Each number is 500 + 50 x the weight over its row's rms, rounded and kept within 0 to 999. Layers, rows and columns count from 0. Numbers have three digits each. The size before them is the row's rms in percent of the matrix's.

# layer 10 MLP down, 320x1280, rms 0.045, rows 256-319, columns 640-703
102:423489524549458536523530512564414533566486516454600454425515553456454423464421474446542465543478528491566473555457457483517515532410539617472487511567604475505445588453548460498497536433426566
096:379472522501555509582485441525529523484429528531449420511507558502518451421475439423467541471473460484458529620496522419463418437597548533478552479498450459502509514404497478510494506483531500
098:545529540549456451535529573483542516483591546509466489496596478600525455505535507523534505438575577504579537441472552470455419437454597444495440483549559447505459550468539566461565553558509622
098:562476444503503559584526433488474513544470482495486406496506557434497463540560616587436508452477480512558405497491535460477569464580468544500489614507463480494353503507527510546474514493462485
096:560582542515581488528506453490565522486541410607475537437448565497543444489426499501519570545432549452533449528515476362511551509478495516516480553510537391425481512504376475487499542482486468
101:474540496484506410499602499484546458326511514454570548463580377552460522452569435534588465473414407452458539458368468497439511550535494392550483510365506556501425465455449473617447503523575498
101:523549492493436424534467465424500514519568454353376460634644571490435497477431590532452479530554470492495521427496403486484485551576498451553462459449578531442431503503524474489538545461546369
100:484482570555525533560473482513591417498530555593558461467561508511450465629530509459486509510530559473518514424475553463505433456554445491514531615549563565431465535414481534553488369375500510
101:483496468492444528493442484516466531441506523493450564426477486515531596450543514508546458468445461487466378515462504585494406490521515503480615499412535362468485497563530539473556482496563503
095:414468482588549560393495433471574487587466533495575497499510468480621470564575554532542477487369573474532575423475448539473595553494540492497529555485517543434450465528516555551537499555507497
101:495591461508436552496538489481577552474449506440424410537567481541456506469504542620616471609542477450594483435462440528473470431514535514428552492447542532546513550541543532639483495499487489
096:449563501579514569479562527519489518459498536492554475496449552510545517477400473515585450520451440499394504521505456486448396398451467524519529512479465438427451432468464513460481534521498463
104:515423483471555464523478491548439528418447462418533494542604550577493496557465477511454446468564476517557479541416530450513578540472538408553614508538469449460447495489514525517468444388553486
100:529504438450456424586484499460512494535526481592472481570479596571462446477446538571538490451562554572527464536505524476487502550421603480472507484555428400418556471524490484465451465491543508
097:478541495509499439430479421564509439504596498493426590427532527454475487518591501486439493452455360492513502490461512450587490520486598635511480411472444457465494489422559472559477573541435500
103:477540515440486476551572503501528503467494607417424483580533513487483479519628496446484474468638559513436494429541563430554507460477481434447426448594455538557440428536510504479442539547498512
103:533521490488540492515507464434497614492450490432542427482514472353445492468487462504471664551538508449570487534471413521525492546483477418452485498425552492425442501523502589472439549554583559
101:510440534526568521457440460508539568513600562598590487517563503540399444466426517573459507446438417603511577494548407487516422487447446430516510588511508517481509580448523518519466463500487476
101:588437477501471520446605428477508457521466565515558463480545523519492503484395580499519386473469497505443517527505492455509450547483569551466557573465595486597427475492456534459499486609437466
102:448504531461531634456405545510483500464419492481482524558550574552504482556604584411549456525545567536577560485541485503488472550455445509455443526466476483490497511468514536500421541638440492
098:507518514473517528518510470536453503581428565498425540442514519553454476509521516553442541540476555476499510472532495493493454526515485464503544442531477591545432533566539480447443508480513492
101:554438536489545472509618518500548425506425516499456427493513461474546490486426573378482467455502539465461405474535589527492459536571541434424457470500438536615481479567498542585444590568420551
097:499544508455433481409471480457514393468499576547420550440539608604564396518532386492378587577582529534569565625529590431507490524523534408458534499446501506536513497582489503585425505588454498
102:468497544522648503494563446616525399522494542513545498522482507527478588501501455512488567507474424509498434435460520409454543475557555536429487594473501518474506569496470421432515530526565474
101:506509560585444539539492387490495520518565463497476526461578505470479520502597553538481487536552476457483580489497457470516491468447480528579424562489482485504401503541543493502553507507577442
097:534501647446501434498509561517433399474482556448449488587514532472433596564484585534478418459472500544528531451514513502499418428551517532553488520514524483446457546464493516477563472470487412
099:518568573451495608479480593516473468502408565482471445476522502540462481584492487467491399463503391463576510517464571515451542460494578523474487499545489511468536533605511496463460504579485502
093:560508510498481628628577511532381481462522518514581462527582513455434528548574520493486427466501636444527432416409384499519554568410499560606464593484505473505531517524513508556417531545491491
098:423492491526587580471490537500502516593533482533525455522515541436449603552522511450461525511475442486551567432473453540422541464488442535492449426483535487480529536524549497458508467452440481
097:538464452473529503508541450519459478486524490455367488533470422486395495508439566513503493443541459540463446392530436367463551488534442493509643570506468489445548524557450463512564468469535466
099:539555408579443444466510520572447506445457432531590479441473588479523489464417511558452381438515451489448486512418537445518388485496534474476399476460505430475491545503547461505490457567482562
100:422562461456512405516395488533550503593432599491538443435471421565570521510481483482474477534523464527486493562441534558632416469456531551512496469485577473581496481621560515527510577482526545
097:440451448456513534464628498542426529440534512511428488492542517466581492482560533501458460450509471514480555485451493460456523494510563550609512531481569447500478474431466532489520565560512477
101:441544507589535542477474493413465564473460624503493523542472549484492469503398580474481434655639524551459621566426419459452551524424591540497581567520516494458478484537448536506472537542515526
099:569484543494441519499461587543429470530556522499508506479552496506432442448408511532574583594435505507536457463503439528458477587489442467470491562455460421545567482443658500506482542557439546
108:597472544549508510536490480494573478454530591575492497519528511533517506569419408419455550550502343480509474435492521476545567496472528540549469591508553553503506434528459534409466493431425467
100:504500504556502570520499365473498504474548549511451416475514477472537485494549525487475554479399475479528396547594523508560478471474508418423423462552475476514476551583563546500513396534436428
099:505505522494569468518521562419437516456505352560526492437492526448432479542538513452520454588555557530404546556482429502535532584485409490538452499461519458527446461458470573448513457498485606
098:443514587485515561492457501492589446428626525441472509428507466449512501556532437550515485476513481590620496501512586568541426495571530466595494545475457409477568574612461510427536521423533542
099:455450480483520492444497457528537430533537504514484383473536585593501510460580566513550485486509444527491505472486478484587504475527435444482565491524456411518510556586548469512579501548490524
097:541522380420562524456498509514518530556520536538488651502517491492494511495558509509489381524530462533568502458465497524478553450508490588428461535521561499451432538422494402465441511508537453
103:620459439579448535507550531515490488526525615404530459512452542523506523511561486506556597431470576577554511613576499446537470513502565536534497603428549493543481489513451546580506519458550468
098:520356504436545543537541479516458487476561512453538473556488371523489514524509525461532539500549538484507526577411471524456466461471498463598502466518513565488511526470436539464409602576446557
102:526483430400487496502521498654489470466528471492520488556466545531613508428460482463521577527513540467572469475513446506456419583454463447382517497587374507424432531446537507433461595511617531
094:494449461523558425475587471477481494532507466490507526568605475494409492480572473581462546572443485490527524373503550439622565624575524493458502423518576446410535473513456443457479545469597455
100:489436468554471472496534596513483489428488519475480462521509526529525503522548509567462482563524493503487482552512640580513456534463484504468540542517503515579482487581558465607478519572568575
102:507544462463512529480518523543448578536514544458471487561461531501556421541569552454488496512498583582526442588545491446478416499483523485602454514516449518590472506517477515524525538524480567
102:503446423480493488489447392508495494589416536485452509487496518509408402454450518482567458508597501551469427452543499533490487538454498523554514487475603466466472510587502557501497369482471520
099:613393399498442523497477432545431470568452485500474534425437514516506515504559463519531451445480527496520442403497512475484496468406491419554377575530405538442467442455495544545562547448472456
102:528565569465476515470507489531452477482442531504576558512559521546493487550419505486544502492526435530494481581571571498598562465523465482487567494524544509420497444502562567446448466472565405
103:563479477457468512505469518488465570507467550554475543552453595502472430507427504587481421539487507574575503458516458492511481516480518531517518507419538416548485482497526534442548467469536474
102:543535571418503545521447587390502457560465489519452456653496520587529426480400507539425544517440487421504417507464571435537458401548558500536469656506528474478521572426485575594474465580570560
094:492547478462523537508484474585529477505489515532576519447482534487557536519545504527444472534483530553606484543446508400506480478496463537459479434530500498369522485588479488529521584504576444
100:408496416437539396557532491546525582389527400472478448518519570497448472520574506545491506601497544562538465501568481539433534593547471531407496447522475510470465489508400459484468634542488456
101:399532474486550456516451520381429562501508454515543508483489542559563413522476413497559480498645552493533583393509541509476441477421428403518491532518463476595459542503514575458523436477531484
106:434504480526509484471472436561473552495481464547554518511530524510430473497552462526471542495455466533509527474472520471581456525429458446448504576511463522524471501551523493540490487510514521
101:536591552487507459421459459461465464472502501508483552529522505574503511452526480473543507527481448445463472462540479475515622446424449495437450547541528536471568483464469382567513608459481566
100:459466517546487529489517485456502492506476497506496472426396475429523481418492571564509412505477487550485461477522552460587591447624465499580473522536443582428512424495504464499566543511487469
102:461460431476401452502424462606493573513374456512530457534439529414540498486425477440556561486502451522497526348537502455513517495520487543564501511469495492543495452548528476525468457437442615
100:433524608540498511493589426513499435502493580582532492461465566384571531514547427459448459488472455568489434528546444490436560506464482418580489516572392433440474476512534460489431469458418517
100:485638455617509480433452499454556394377530559520468488487487590477437458557512530597529423461565527440440421446372446447559501501522515477444551566538469551487499490464493564492469407564528464
101:425449455575478428502467532560546474574471536454532462599535491537461505536491541468575448546562564544533646510425572583459573473489478402415494530508494453478607536515464429472473501457591466
100:450568500522577571494424485410508497481560448409537480440501571572496458440467533416581485579515482469522506479508562461508565452434527455464556479525604502475557564522451524586559524515522528
101:616485464529549441481472529488460514491455534523483551576473480509520535375540539418453500433492472594501551492483510474496534462526400502543532487402461516466476493518469434525402452477466421